{"d_model": 160, "d_mlp": 640, "parallel_block": false, "init_std_up": 0.0219, "warmup_steps": 0, "decay_fraction": 0.883, "seq_len": 512, "steps": 5884}
Each number is 128 + 24 x the weight over its row's rms, rounded and kept within 0 to 255. Layers, rows and columns count from 0. Numbers have three digits each. The size before them is the row's rms in percent of the matrix's.

# o: layer 9 attention output (transposed), 160x160, rms 0.198, rows 111-159, columns 0-79
# v: layer 9 attention value, 160x160, rms 0.211, rows 112-159, columns 0-79
# q: layer 9 attention query, 160x160, rms 0.18, rows 128-159, columns 0-79
# k: layer 9 attention key, 160x160, rms 0.18, rows 128-159, columns 0-79
# up: layer 9 MLP up, 640x160, rms 0.228, rows 0, columns 0-79
# down: layer 9 MLP down (transposed), 640x160, rms 0.222, rows 0, columns 0-79
o111 102:130131130110112133091100170137133161140124111161109109133099134105118169133109098109137127081074128109150081161093117146122139100126094073113130131110162129136169146131153131137117122123053123161140122113133133130126140104162151153121155125
v112 107:099080124136144123117117126083065124150099145099157100144112119123120160120120096120141148107112108115158128094116142099129156112119117149135125125137106148096091145149139141132149078098115106101108176138149155142185108069174151161112187133
o112 100:156134078147113096111094152149118154159146125128122143115102145127131134109123158111085099110116080118140146109151131112177170130116100142131100169124081116101140124115125152133125140135185085155111118148114174122144138142124126123120135119
v113 117:128098123115113138145151143102180147142156163128123080136148062108093160124128094148135134140143123112138109109143126126156100132158161092176122126155113102140129156118098127119102149108109159069100094142119110100113061146126138167100147106
o113 101:119158101137165124136146133127100062151108130131114141150122134151104132110114148141138160088135157119164129113083143096162118148131060089098102147108120075154107131119109135096114126120117174135127168143135149112150119139111114112113140152
v114 094:184074138096158115101155144174080119147101140130099129133096140107168132098101132130138100140120111131090126149104126141135140114110133137132140142142158123134097144126178134109116128107145119119120109106139150129166179129147119105097104161
o114 101:158106107111151106101135126138109098136112142152127134159135130127124112111105069087116141145147110120142114165133122112106132144135098153129178102150139130162107140091088109108145106127114153153140119175131094126112166119150127101120086143
v115 101:113068123102120101138152135110100117180126112163138139149093125112124089144122103123083135156142101154122158124161121140137124111084091121187104144167088123132112108129146180144107122147111120126172174161130132143111108111111110130102156130
o115 100:137133157150128141090131099140165181152094095158089157118094118168140088154142134140111134105089121155116159126128146135113125131167118125162151129167143153156122124162153168090082110129130144093132156101105137101166102139159091132105083110
v116 109:146151150134142144089130111167152168129144147145118093127119144154117116111138155091157092100111091081146115116127142143097175147121107068137145102099131136111102113173158111135136104132166112149148079118155104145147113116113156142079085124
o116 100:141097123169099124128136140106164161104155108111123120105085117143116099110167105093126105121115095138142141187098138114095135122071114132137161110168106149144140164123118116095130112130105125112147108126132159181123168157119134139108082138
v117 124:154118116136151135135120096087082138136106151131113141135144120164152129133149124147067138134143119113083139111156125126137132081153103083098134134169170139167138107131130129138102145108123118128143141100101150132121101161127156133119129136
o117 106:114082104126089110109156106127121154138112088124134173112138132127105127140144125130125134128153110155137133087101180137120136169107150131148153125112167119138105100127109111138085094118134106116123146092144101148154141158123120144106108131
v118 105:164130134111112162134110138150116183165159119148129114105138103107140141121167142140080122123133077091116145124121129144096136112118103084128180113119152133120113121131153145110136127121118099109132089110137111126138122134141126121115138129
o118 095:124145110114151089156128142130094086147123141127172104131193107127103128106142122090119119114101125107082128145099165119110145124112115111159102162132124148090080139135099103123115169133107082083150132133116131129136102118104150099134145146
v119 109:138154132161144115094126105112158122122104140130123134143090110169083101079180145133139108130163132104110128124098105138093126135101109095140134151129129123114074127100103141153122139093118127129091090152118132124138110141120133129122160149
o119 106:122145140140135166128143108123112139137132098163133165157126145104125155138118156127111150112099175133121102158168130146090134129113103112102197113110084122133109138101126140101131104100160102110104140142151112136145139123108093108108131177
v120 103:119150111164137119146122131124107146128119147181130133100107149139125103119124087100130099118118095124155117073105140116118141191156107152124096129138117171158068063124171122123158148167136111150129122121150144148125157120143150128103098132
o120 099:138119119125173115108135124110125155124158117150119133138125112168101122065152100118132176122123123129136118077132122154115121117146139100097111161099112137103094132132089104172113090158124165063117104170159133086110147116135097118164101143
v121 106:094094126155115109096142150070145169120126116176106140089095120116098138118110106104084074117152120105188137134156136126150122126132109070121107126140158138090120130158126134130157148113152128166150159121107099119139123129127123134103155129
o121 107:099096150121105113149134127159156143110101127132161180086121149089094156133129116112155135124166122169131132132133116113164112131084158127110114096124113136092090179150139091104097137144143172134107118107124128078095125119144116153173096131
v122 098:109111132110152111131176103092049132123142132099157149129116104127111138090115113110139082135130124156115128139108139117109115091102149154140090097132120151127139126163136105112156156103136130084080145111169123138105118178101127121117092147
o122 099:118123132107124154138146130139114097110174106109155168134125148117136081135107116132093161131106157104152092102163100097111122132116153116142147138101107139144092147080090157101171148189115113105086104115155147114136155140126105120165142126
v123 086:121119119141121107162141136117080153115128092130141151107132100141136114116071114151096112153135092118132136119134120123130145094115092115138143133102150139184122138115136152068106114121114125119124113123133123117116110141094143118148186091
o123 104:092129106129163147085155111109099120116099116139113113118153117099123148126159152137094102183144117157109142105145149080123116109109156165138161132128116149143141157145105145093162141120134087151135170165087122130097125126150153114138158094
v124 120:164152154126152120118120141195093141185169151148091103117125075116125080142169157153074109128124096136145139136110091109170132121128119177112135124138157125129156153101098136138117114134125166148134143113128130137153118142110131098129128087
o124 106:121109138136087127090166140096140150147140109102089120089129160085146120123151114135133138113153136117096164135135155167169111122139121112181159122141168050132168147187129112132146141099113112132123106161132113096092148159156154110143136175
v125 116:160090151125163116149121111169072084132128130124132159114140149129156140134121129130139160134141047149126152109142103154126156115113083137117119118128122138125109123132132118115108134135147100107178106096117169103120171132136130070112133087
o125 098:125114116123110175147124096126135108122124147114115142151107161080109138119173089117133136115088161122152164129143094133139112115135130140112092097140132135102131125082103136149134120152150100120139115152154146086164128154146121118129135134
v126 102:119148101133133148177152122074151185133133157098109162111161115089142119108145149129125134137130133045110118151156157104153157123113144137136100108154129137101159095160129143075116099116091111115108108147112122146135173129136152106097121156
o126 102:127133100151160125110108166160160146153124115154139124103149175149119122114125094135149133110119145059139124096121131139097109123091140143149056132111111126087140154171130117134139129111129138133158087155118098140114141104151138084087104062
v127 091:108166141098116187131122091142119122126136151090152118137165131069113140138160147167125125138170156156076111089126112149120126121149088157095139095118164138139135091106122119096111124124097133109105122114152150137124139144095141129153159116
o127 105:144146113116122128080128114110145105129111146140193168096114143174157135128115127137130130096131185123082106127143149164097129142127135134114111131162142140108160138075090166142106152133085139131150124131104133121113116145178100129142102159
q128 100:136160106151107112128154111121154122121115101132092121136129148129094142183145120098102127109185120130147082111163084109136128099154169152154100144124110128111101159156142096122111129118108148103136096147127114119092139144140109090127146110
k128 104:160125112106168128155132120155126156131125133104091132126139126099095123072127118153169121122144132085172108131128097135142133083120108103127103106124140106126135082183144137122121123137127157121166138093108137153121129091189155091093100137
q129 096:132096108155156138125121119072143154127121112126179108163156108109150064156134152115119123108121112174119118129177143160072125116157140130077154159106144131137103124123115123152098092112146151162124151109150138132140151104107145142133145103
k129 095:147124160158129161129100139171143147182140152148127145148111090145129138123118107095151104065106153121137161120111125118119110152129131143185099107150110133100090129154163156153129128106140147080119117141157150104131160135114118194092153135
q130 095:138075096113109135110153111123114098136119147131116124117171128155095107077161106091139106166157135130119101103176153125139138110122103151121116097162108148121152145170101125121124136146112177103141143160147111126079151121151123099117086078
k130 108:151165103170118110141126127129116122111106111100119147129121125114104140178093142138108123091191121118115122112124100127151110102132134063128148139095110058115083165135113119142135131128134115138177136101153132137155151136165073120126089153
q131 090:122111100150128117165118116084100139134119143140168128170161142131105106132146154155128119146096106143121132133124169146132171124092094114077148123104163143160112121118090167155129089123129147132137161124151105176176126121152116147121143110
k131 088:111128151110171107083157143132121127140136155132138128124162143154152117101124093116091126147122142130094118098120103090116174130141169086137121099141128114082120126136163102166145129163159157107113130130127172099148117095051139099161101184
q132 090:096137116171124140100164123120157148125149115113136151114097131094106166151120100152122187119157146094080141109124141167124127133118135117165103081100172115127145149169156145117140143096142136144107132105140118114169091124155115130111152120
k132 089:114141138143152151159107146117122099123120108141146142132165147091109162120126113158126127114118136134135089134099166124095104121152054107124116127148131136130195115130140098124142135118130104130132132112098103144063174089113137128139073123
q133 091:153143099137135140103125122129136094140106123141121149138144116186112117117135086107148173123158146105121116126117107159154125100069123112160126067078133116178172158133128144136117168134156135114143137198127117117133135147120128084143104092
k133 093:172136152142196131104157135147156172141152089100121135114117114124102129117128129121130044075144133117110128108120111111098141087118088066138144168101115105154157111140155118132134081121119128121143156114126129135118133134156123144131139108
q134 107:101082138159131161145121118100131092134129113120174107151130125104152156173146097150122114089065138127155101104129141177142104185104094120092075126135132144168147108105105147126097142140101135106118120119105124121134136125134123135097164151
k134 109:109131176156115127130167127159122157121129147156160131139102101131173083145121078151120139104149137091094163119130168133132128142139152091151107156145095130137133135087162106131165168122138086131105161164173165118153086174125101133126134132
q135 093:125127132105143120142102158127146137145121151107102145133106092146160147119105141120085115116137145102100159125125125090108124098121132116109145079123148134182044102098109140110139129144132095139138143098133121117128163178131107169183138050
k135 103:106140120152148111141140147095108120128101130154130134119098161095127088156169165129127101128117146135117149105155160173130123139127156167131101154118123090094137105131123139128158113106135134130107153134161097114137123127132171129136163153
q136 081:155084104099124155111086114147133077149151149118123147103137107109116146172116180095126143158136155125134120175140172139092118141107104116121107112147121136137181102150120106116159114156116146163152095123138146105107170097098127120130129150
k136 083:143164130181122110086111151120150156069137126075132137068091146129102112106176151135142133140202106111132128129121122142115119112124104141084155103112140125119149159106110160129141136126128092171125145105092145153133106182136132098129121112
q137 090:150098129125118155141127183117124118103107186132117128121165089133150094126134086130119075142076109111138142127135161117104134122141122127084152120099130119134115116113150139156119135116112167098147108139107171138167132130104095107080115101
k137 096:077111173111104158114130157135115148148089160147109088121116167150158135102140114084135119124078128134134150164092145084097168142124132139128123116146117168108142123121109122128101153112118077130163133132123148096145129143085127146122173124
q138 103:159151095124144138140130088152134161094166157145167149142115139157139129137133125132142183131138160134163131129133096145129128180085142078105125137105135126115118118071159103088149126143145167147107151113100127146127145101192127132132118116
k138 102:151100106130184147096122142132139155127087131134151117106118078110146115124134134148147099155144149118129126158118127133114135114116137120100097158140121177105158158124157137097114140121119088151124148156067110138125140083105100122136132150
q139 100:182094151146126138077115091114123146111087149108148148101126108091110145116120147110113109117147134107115095098114111087118072132081107131200110097129113137169145103127136102169145140148073122126136137101140133151125153150093156120141174113
k139 093:131147122127097116121149148136133134114146070102164119111117143195100087100123145173128135175156117127146138114128176138141089145132169088133121124151109130119113138136092111159138156120141099099125110120138191126118160135114099127144167155
q140 091:125202111123138108139107130147123177092129145131149105173142092113139122145135102095115118096094151105129139134138105141091120065126115088082146136152168165137127085099162155133121113147125122145140083144117136105117110152123155118107114113
k140 102:100108112128111157137132109129132113168141179159084124123110139129159116107104109119146137177119094148125176165171122117112133137115145152130103082158115126109099118134113159157095121132158127161109131115129106109113122144109103160124117153
q141 094:164157144162133137114125126116131117102135166177173135118142125085135115160136110115120108122112110143111075098163149115138110097123143118128124131142154169156155120093119125145152140113086095111149176088125142127173126151146155130113143140
k141 084:078154120115074085148133093166121144095126161126101160145107084156126145092154099126121103139111137160153134076109110117128094151149152156147116099120112121124134145142156143115082121129172164098113153129131171122126092133176096133091145085
q142 106:064102176149155146160123103104143082176202133154165117124116188137140090115132097114118122133105116149115107162121133168117116092135112121107116093180137100139150127093157099075141122139133109156115119131114091128126159150133137142148162151
k142 102:130141139124145121110133123129137163118126126155123132154116145159112110140078170120138142101121168102117135117103144104095117147128129104105113165136162093129089162058143149136158150151148133152106147153148157138163123109109135122131144151
q143 112:129152153153146132142143102158136155135125164122149135158121146150144140089108144134106109117111106091123150153128095124097162160094132153139128090109161137103073148107159157145146160135128166161090174167129120144147125157117142114118134110
k143 106:113097119149087117122134118131137143169078139124086120119132121112131133104080154119075155158136131106145076089109193169136169145162137107145098129157153122167081113132128118125122082132148084110159111115124134143117167113116142121158132172
q144 108:079136120135113152126113111105128088147119146089113131105113185109114157134082068119153140138144104137114105098135176148161148114136134116137111090145140162115092130162071110160143180111110161116118090081137175098105092140098107167125105157
k144 116:130140098147147091089134120106120147114136106126148170143121133078135121140143133111083131146176096116129135093152107103119119130157146159118127084128138087136112154127171140138105149142108079157139175113104147149102149157124102152145128147
q145 117:137104155165137101126145094152146147147205130147101113153135135132140159126126133141125117126148103120137097101119093100144099106095144094127111107107131151133130172128113155082116144130116153134117158115145151140148118139140150148122135096
k145 108:127165089131150130129134176119111119104115163128152115140139103147142112082138127131125127125118142145104127085163104156118140123182127121149136138176121131127112158102120179133119097171129093166158145116122122144116119139162105101163119106
q146 110:153152137092119125101118122091081104123189132135137156135126130125110126179100103120134121170130089188111158102131136149141111100127123107133143133140167133119149148135116181116106094150104183128149085140086115158181176139095103100124111108
k146 103:101124151179119148076094120096109189112083137102154124136156140087122070136162132144121148111149116120094095126172146138095122146123093148125125124158112153130100081121114134110148107124118157095121137160118112132105105135100100123122116131
q147 093:105141121142101146098107131086149143156165114153143122125129102128094127156131139133116117076114120119140094113127102169139119074134120112102170160105085150153116110105103146135143130111138121122141077123107115134144088121119118122113148109
k147 113:120105175132132138088147110172107161128160111145123126141178163151164141104140134149098155180112171147111139103124171125121138143173148110136131083160102146113109090135103137150078132132125161138128116164136095127112105117098098184108118126
q148 108:103150117184114123120154104159149183128125095151124148103137146104126153107103164086153157169146117101130113156118102091123115116096115160148124146126110104134127118127113146162074173110123117094131168108092116140126106143169143055149168082
k148 108:103159103113142091142106110138148129114107154136134106141126109140126142097165127140167149167138122161167110137127107131143125157113145089135080115103160118169169166133171173151150109164128160110120141122141141107138129164086157136112110124
q149 110:098162125122103127124079054148150094137142133121122122136150082135145142134091142120142137096123114165134155110131132138102088133114116167155149139147116119125127102172138134143169087117173141129158086145133151153096152151158110103132130091
k149 105:077170106126112165121148124128107115157111100115155167123137112103150107115137138172118135069103115121127161125138136170160118191150101121107149138128120145164141133166150140168147122143093151094133154175110134125147160150097123169137085148
q150 109:128086125103112129144147121137123073111133149086072152127080143169121142144140134125144172113143134137127132168132097099098159096121147106149139118131136125137112175161101120147165118136137126118141109120143096129127118107124120149115145159
k150 104:129155084108146052139132126113168100140165144108115141120125158144126131094123186083153114111128147120140106122111082091098122091122107118101078130106099143107124076110114156142104144152144168120139154113119140168141121152139133153096070118
q151 106:127138124171133161119127111123112131118101103110102143151126124175172147101156116167106092147140147138152092100082136118104110092135067108107161097162133142130124128148131142099138091155116144130160185124119127161114120078130180151126130112
k151 109:109187145159083144118149133125135099139155132135105174123137097077068134111083155119105117136124073112136148124145134150135117155143128099130153108147113159142116089103116128125174168131140133108158120139143123151161128110086120108130116128
q152 106:120109108161132184107112144111145153134091081146141153107107117108134134135096104112149121159129154135140122082186139157160121094134152140086117130129133096122165147127155157162124106090095150143143117135137079164145163120098144137145156142
k152 109:102119195173138124106088080127146163135115148116179109126136117169158130128181089135124121142109126129121167127104146127124118134134108144157160118100115105138161107120130139151119124150127134149108152119086151148155149111136119154118124090
q153 105:170114130123168143130117126158149133136152152147107124135187150105105152115137119103120162130120104158054091092118059160105160150128141110078133141136100137149142112131089128107152129155166111107137118120138154135096089162141134127096139104
k153 104:140126127146155192144101104108109132118160144108113153118137106124160141167145160100155145168112128039107130146121112158101111120134146115116095134116125113149095127132104077156089128116115112089157140117158131116103099095095153148151127112
q154 106:114161109111117084157131134098115153127133133106160079149135117089145124090168145161127155161116160112147107100134140139141106138123134089099167146123118115112129133150159150160155125137174106152186106132148166147084155120129134114143133084
k154 111:089114156166155149118096101126158114160091102152126112100127097130085128107145141163119149144167129101123131146152162152128126116099110093117176081159157136122119113138089106104110150141107143100157129117111097120149173093108102136134116121
q155 104:091106140130184142159127111129102128179105115140151136087043131137129163119150166156066165150067093122157101153149111122100141144131074155102135138122123131130139136144144113131128138111122118125115117145141120111127121112158108118153133130
k155 095:121137124157143132122131104156090162097160102160114119129189115128105161138116100117124119087091141138070126123123137123127072151143133115122092114125137132156106134106105117123112142127133130114102103136138161114098148119105096152127123089
q156 101:125121129138069087100176144097115132106103141112114112117121164131172107143119149163109136118151131108151133092167112117147174147117150111134164101150150152117075094122161138148147122101170145144150138143135124126157122183162115136145124136
k156 102:161100104101102100077107133159178095094135123179141108130172120114123134154111125144118139086161146127095157107145150134120117148103112113132109108118056091143117109139158157156110160148146128106141107116095110125162132135136142127151137146
q157 112:128122140142131135154123126097096125102094133144100124156145145131129130110146138103119138150167143115149114166114113127101124166124117124131066122129061120150156130123173128158119095127159140150121116152178169130118174135141107177158124188
k157 109:154133110159145126147167190130127098129156111144115155118122127107121093143078132109112138125120155094142103157143093153129120138112124173073118136134127152166114135144155124138133123157125106104116100118159084131135109150154124130103115130
q158 110:132113125165120146106148116155147107099050160117136143090132115148161076149104138185114106122123132134095151157135104122131123108120131105146116102127140127103135114122141113109137121161135148125082144144119131146171106145141120132120138146
k158 108:141108113135099107095145128132132146156185187120141086179131147145144144135122162129138128156142149121129153140145178129057131123131123128119171133143128131102106133123092170143157145093133109124191148114144169128179124100123104167148149104
q159 104:103110113146126134178091138121131121135112106155181131119139135107140093153111107128121134162123113112155156114128139128089097121129133138116149095155107059155139104106117111084148116105116150116125135184158097156153106115139118114124135098
k159 115:128153141105094091067089108113133145150187129139142125106125114114140164113152149124142139159145139127181100116121142115163149144128092117153129087121136208111090147122116134120110091165097098150122131174151157117147125107110138155139113105
v128 092:107136141098135147121118152120132127094078148145157121120139149088113108128137084119138120165129135108159111120135140141079127118120116130115136141162146101118116135122132151134165094149117079143114121131122103090150143120141164149154097112
o128 090:129135134115166120146106116164148164124104138112112144122124127133125121115079147128102091091128161074131119104144179089167112136146173143142155120156135154182098120097133135118083111156145124145090089141165137130115126127140126145128158100
v129 088:157127159137137168125071157123127099116115086092107092146131152146139163108131134110098107136123143162121093130118096145164108165114149145135111143119132109133158075146141066120158108160149120138166143103110130131115148146086131088099121103
o129 100:132147112109151145095120161138124103164145123127128119123129154114110128143139132160138120103159115110162137111139165087130107119138155173120116105159105154101130136117158106139120140167099123096120143132119150101100103179108127127143154083
v130 082:095129106133131086076142112116142120130166097136183098126117065096131147138078069128149142148124102138179131144098137140130157136098123128168102176136093151150142094112117136151095121096082159133157122121126142086097125167138143105154156110
o130 099:131125144131148161150124096147127156136131121152144123095069119126140136113129150135129143116115073131121092179141130133128129142095099104151133190110120113113109130102126163132134130137167095157137148158106120061159115157129127116114156136
v131 091:217127167179114156085119175154139188160094132148126121125146083131116137150161151120122141162157117145132106109097131114109152094154127118124174120125142154149115133126131097136113128141097101097088144147146113125136054130116108103160118080
o131 100:121106108160134140118140119131130102153097087083143097185124138151087120153125140138159127091094123112156157143116095092097114103113162137164123140106143116157110076114155142134146126136164140151107158095157111146199148120090136127169123123
v132 096:121134133082152151115111100154166134142085161111147151140138101127147147142159119131113110166106133121143178114127129151119112146131106170133144126129123080165208189117107122126156139173115141129116124122128129161129150136159138092096132119
o132 102:119153116149134148143123124128118088104140121125130127119154156135135138109132108141145127107134144163086119121150054123145114135074131143145134108110145125123136108149114173115101084104111118194096115127147102153129159149118080134136094114
v133 077:137118129155091149129130137097109140133096133146099125152054132146124081144131088141147111150139167138089135127096114114186136093168108132105192132124145152146122109126164145138142134123163148123099130164118116127099073139133142122120136108
o133 101:162118123116152116115099123139141146134089109139149117152094118127122159122114134112106148147171123139106104134156084126140153094154167124107098144195137112124116133115134099180135163110096112132168145130138135112156116125144098110126093161
v134 095:128110129161153044104121117097093114103120106128147142080138126060119169127120127100146117128123104110146111127084104146115141145078141069105142139133108134162100122139126109143125103107102169122110145107123145124112136088181082169130171128
o134 098:135094106154150139126096110146100103145104118129169130115104104135105156140146138100095168120096124117124137088123144134157138107133112141070129145101169156084093107136108120168136124132099067152091100099168104121131146167110140128136133079
v135 090:159115120152118150144114080167121167128197099097138141121154123162123122162120131122091117088139133118127126132179154139133136129118160126201112115103163137112138121133110143091117152135133079147107110138131183131163121141117158140112133100
o135 101:123114130105156116123118118138122145128170126131124131144131107137196139083139168225138151114157132126124160113092069117103107122144098101107122127100130116136128144166131129119120116133129137092158159098144160118121154110144101105162110115
v136 087:135092139124134143094134121099148123107121131149143177114132150155121104120115117047077152112139114138115138155125122146087111126132128093110140132130166116191107096112109139157140152173152190132122085125148101136147084061111127119101092142
o136 103:109113125117136127116165152113137136122095098121141106142093110115158096108116148095133088156085117160116127105147120113129164173152110138158120123111118119085160142169120121125140100161105164116126128140157151160150108190153092161114123094
v137 082:162152114156118125128076147102125140106099135162106123121137130105119149090153132137135119101119100091126123116144102123091071090143115080123114143179124134132080157085136121113113180096114167104177118147132163126123166153126125114109135089
o137 097:117086147100121161105130068131096105114139163142111085080105167164128118088122153144123168111106112119142167133099086107150147167122121154154107136161160152128156093151129147149110129115124135167135143162137142098148097177092150112134122164
v138 089:122121179129077164112152146122157175135130153102114120141138101179115091097139125121109128127120140142130144075155142120136129106129149182145089123107145113131141145117139127136165162121143126121106124142161139122098084136100141145127086105
o138 099:140119126141122116136123137129147104136135090134090103143105168133137161132095128131133117115120080113127096137093121130151167131117124149136157126109166120119086115140110111180083160137097139119137134188117103137157133098157120097152165183
v139 083:121106057169109112131108119144113136120092155164172131099144118105144149134137114106179112115126144148110132115098120128133139105122146084155140144144133102107113137126136151162116097117114071144150148090178135124100173141141075109156183141
o139 098:150155154128089145103123143136146165138116117091155105139112185108122084118147135113122137151149167158087114084109110100095147114112150116104140160130135129089127100117122118134169118112142120163116184164093121158182164135147147139116146109
v140 091:148120130123172137161135135147117146138119131159099148125103118109162136110130156115116119152165136109109127133098141134168160134163118131118126116165139164111120138143142126083067174123140101141133153098108133122113118146104134127111110097
o140 097:109115076139105089098169138114105155117120097151145138124136164172156177105118135108130138129116084113140144117084134141113094157099113138135099151183114146096138098081127097146142123124130098162174123126101117084150155107140130155165081118
v141 091:147099159181144112127106129086122124147126154114086124091132098130145129121111099088136087152158132153095159127118150106132144127109184078125135118069103136151130120135075130114120093163155133128129106126152135156083104110165099107083153110
o141 106:144113155119079169098143123090119114082120143147083162156114117167113140137149156106103143133138125142136099130145109106121100119098126134119109146158129129126121147148124116132127094100128144149114100105177075150068121165125108126147131148
v142 095:126156150121078135108148127132179135140162064104118123170151108155129105179142067106118108106129138152120133125094116159145164148144154124132158161091154138111180180118123127137115155124098141164127082130167090121083125157122151174128125119
o142 100:126151167139169164170129120117126164133155116139137129113118143191143126114098168097131149159119140159130100121100135112122073132142148131135141123125134127115098120146128079091164133121136160122119150129154145148094195102145176135130079141
v143 086:170138092098117119159116135157114146133149135134097122143143136140141157169133154101137121146145106123119137115127134126108090072118139075164142119147138142111129111117114052131126167111128134133112118165117130139132174089148130108144171154
o143 096:141117100107127153145111156152123158184083085160129110128121111122116109106165144123116144136133122120126135137124138139103145117089122157154130113177114130148173121170160156132108088092110107156153095107153136167134124119111107129154153117
v144 088:121127171116118136144155054090101152115119143149132111129135096102104171124142098114148133151124114159162138132092118106158080128115134145133100121134143123121140143122144109121141098082176124102118096089078119122118064138120179122138106115
o144 096:104101134103104113141174149144129167147153121111092136110147155137094115128106131137123106140102096089155101114108124149137133142126103092114136112133095135067101121130117149122115117124094128159112119116118109151127141104092122108132097147
v145 078:086138126159153130087132150150123152090151089123116133080137120155120134144126106161129185142099151130094125175131108136136154132090151141076154146148140103108142139136118091134180154128128116098137141139156130167109129101147105142123137131
o145 103:140096142170116113113146139139118116146152135096092126139179123126160166124114102118131126147158085177095126172119168081111112111125125125125114131089151174098160133124197127113107140124089124115116106088102135134123125153141139119165140113
v146 081:128131132123127150097137118145139167146100159112114123110137116131078177121123101141102137120076167149107110142151134153116106161154153106095132129097077166141101114109117144161094152133139145147149137085102094110145138099144134125112117138
o146 097:124112094134133139148130146098120132149135107114133127158121133126131100141134116131096127121104134119133113116105085152133166148201118142135131146107168123160108119067144123130172050136132136124094103139109141116111106096125126138108100100
v147 098:154127127108125134121129154124126150079131166163110106116149117122120140154132109162144130162125160093165109127156164164151159098152151109184177121089121116129129100117130154150134128112167135158143086156116171113136121160114105133131145139
o147 102:133139120147154125163134104145134103123109134124147129146129089107127124126123132120095121167113089122107091142121091129185095152108115112116111138129126117136114160146075119124156142114130155141110122143084118110104146128178109157168122133
v148 094:119101131139149125132118171123125138167099106153133108112061126083127158116150102113097139135139154166100081146140140153090056070165117116118121127111123095097142133128155123117148145155176131133140130130117085123095136154123122134134127110
o148 104:123103098142169159105142133145128127088132094101124102080137100117127153130110089150077142137112156129186114103129124129137130129118174114112134128102098086148104098185104067111123112139139116138102133120095112153130100111155089084171132158
v149 082:107116132113106159163117099120118117130143110117133122135107123159148098105140143137126154160099100109138117114093119099109097105097095107065130095156129097136105125107151139138112095142096092132141112113095139094116115135161100128159158159
o149 099:115124122113153175174158133100108124120101150161107184152126155110149136107132122124156094144129108052084198092127137138113126083099139144169131134138156082152125115142110085162149129112119156094110132135146121148144139125175116117143103138
v150 087:157096193116107105157138112147156156135135139078142116123130151129128083117190095149103120136142146136120089086131121096142096141151166149139141095119131097113144133134088133096082132130100125104132118119122079131145219110115135122131096105
o150 104:125115136130161164091122139083112139126091150151170119143164148107109112086157120099129117069148153139132081132098170128147130118162118124113143114110160130110154121135126144142112167122157147105128134146136108084138141148152137151130097170
v151 093:126118096095123174153125096121130119103152082150119145151142199096123136145133123094113166146121095130156155087123128112144117080149142107169156092175151120154142121105147129122119091134149105169092115109140137132133111119137125080121099102
o151 096:122092088128096133099163173125115103115100111089105104122096103147117098092127156134156164171116127121116103145146101176197142149133130135154127135083148142121142115096141136116153130139136105120166092144154143115146164108084142102124158103
v152 097:097137095113138134130126097099115160097127130085149126126115130137129132132138118106107107157137089137127140127140134102155072161116132126102120111097112188110166144109103136113130153146117158104103134126111125124105134113128154132146124104
o152 098:127084131136130120135116103122116051124086127127138139123152161111172143149119144150115140152112101130180113156141142205111134134127120125156121098114094139114152127160149110131122094132167137116110112133147113129096122124146117173152102156
v153 086:090133157170136115105119136118131116140158133168113173146156144102137104140094143173133083124106148135113091131111132083098150108137158168097139102136119129144099125122158120137161152140107141171115126147119127136155156137154083158165157112
o153 096:128140104100138130154153109156139142092107137099135116142141174162144121144157159124120119129124135087156127087114104142114087115134115131100136128178111107122090130153135146176171164142129152104103099109127139139135124084099081175100151133
v154 096:152135113145114150158091148131121133108133151100114124114138094100134084108128115159137136156145117099127138128129135114108136093139145052118142135134173142115178117099101152090121107059126084130119127109114173117119180141128095098140142149
o154 099:133169122120136146172147105133125136102086137135119096134123139157197153114158133083140115067113137097149114156099100115132156140119147147123101105127169144118094160134172112114151117144129088124103149125167152141109100145149099132132097158
v155 101:147150155153131122139161161126097129157127161143084147108133131110127174146146194127149120175133110133148113153108129125096098141136122136062171163125120161167137145113089081138099120139109135152147159116148117138125111111102131098109104115
o155 104:143142147137129129127082123119112107107136118148118127107142120144132123142138068094116164111112105116144161122163103151165131171150114103125165161125157092083106124156143160123134139142093108128152143077140159178147144124144125146160139113
v156 090:133151136061134123140145110092123128126072126096090161146121120142138144125110192137139096124113117139168111086129142137098100146155105160060153114123099091088113117128061145157153086129101155155176147123122156145154108109088154121113131128
o156 096:155091118151137132126129142138131131151146111119130101150114133162155104135152103159157126103154153140090146154147168103151088122117072104123163102117132152148119144141157100138104154116154101085066161124111120101134108147114124127134125169
v157 094:129140131192110098080130143138115084178105145150076121115142130168127073112100099087123092106150124178140092149143153107129091182145123127131125123093150163125118081127099154130147170136123103128140143176146188106087127151114151163164137121
o157 106:165105122122119090134141118183125142110102138115140118084097143120149116115146111138116116137132126078140106067128111088155137107124139156132124147128139148114123126100099132125117097146129128100132140119154095156131131154164168105105104150
v158 093:145151131140141100121104094111140078112088186137121105120129126153060084158141119128129155070107124123105102151142133099112126125153139125109100110099130123125131100138130142101164128081122120137143095135112143110103175124107153113157147118
o158 095:124103138096157137134164156136112106121152125139164160128132163169162133151111125129183157147138113170168116161113146111142122139100134104102178129092095131119122165106121133161097125121113132162110159099149167102110075111107154089132130159
v159 092:130123143135129131103071125095118158137124154121126174110093163093090097115127061106134121122132165146127143152132119131104122133171083121097114153083124101159140108138135159104170123155107153103146125100119133110129105146142133161112157133
o159 100:124153116096144103160133146118160115142179083127117091118123137096123111101138163120119089114109104130175123130176127109128111135163085131149110116156140133146106093068105161126086114131107115125143143111148081110112148155145126076209110128
up0 120:135099128127131146125099099150115148149135145084136116125146117151127162128091155133128120123151171116185090116116148104135131127118094129143099194126116099095066130112119145144150113128110169107147132094149166117133112117115133132140186135
down0 115:130135153119144158152156132131166110125130182100054128095131118151154144113151148112156146119097187128133147143110097160156073127144120166153115124132130125146095147076131105146139140103108080131119161118103162134133120118143088156144114141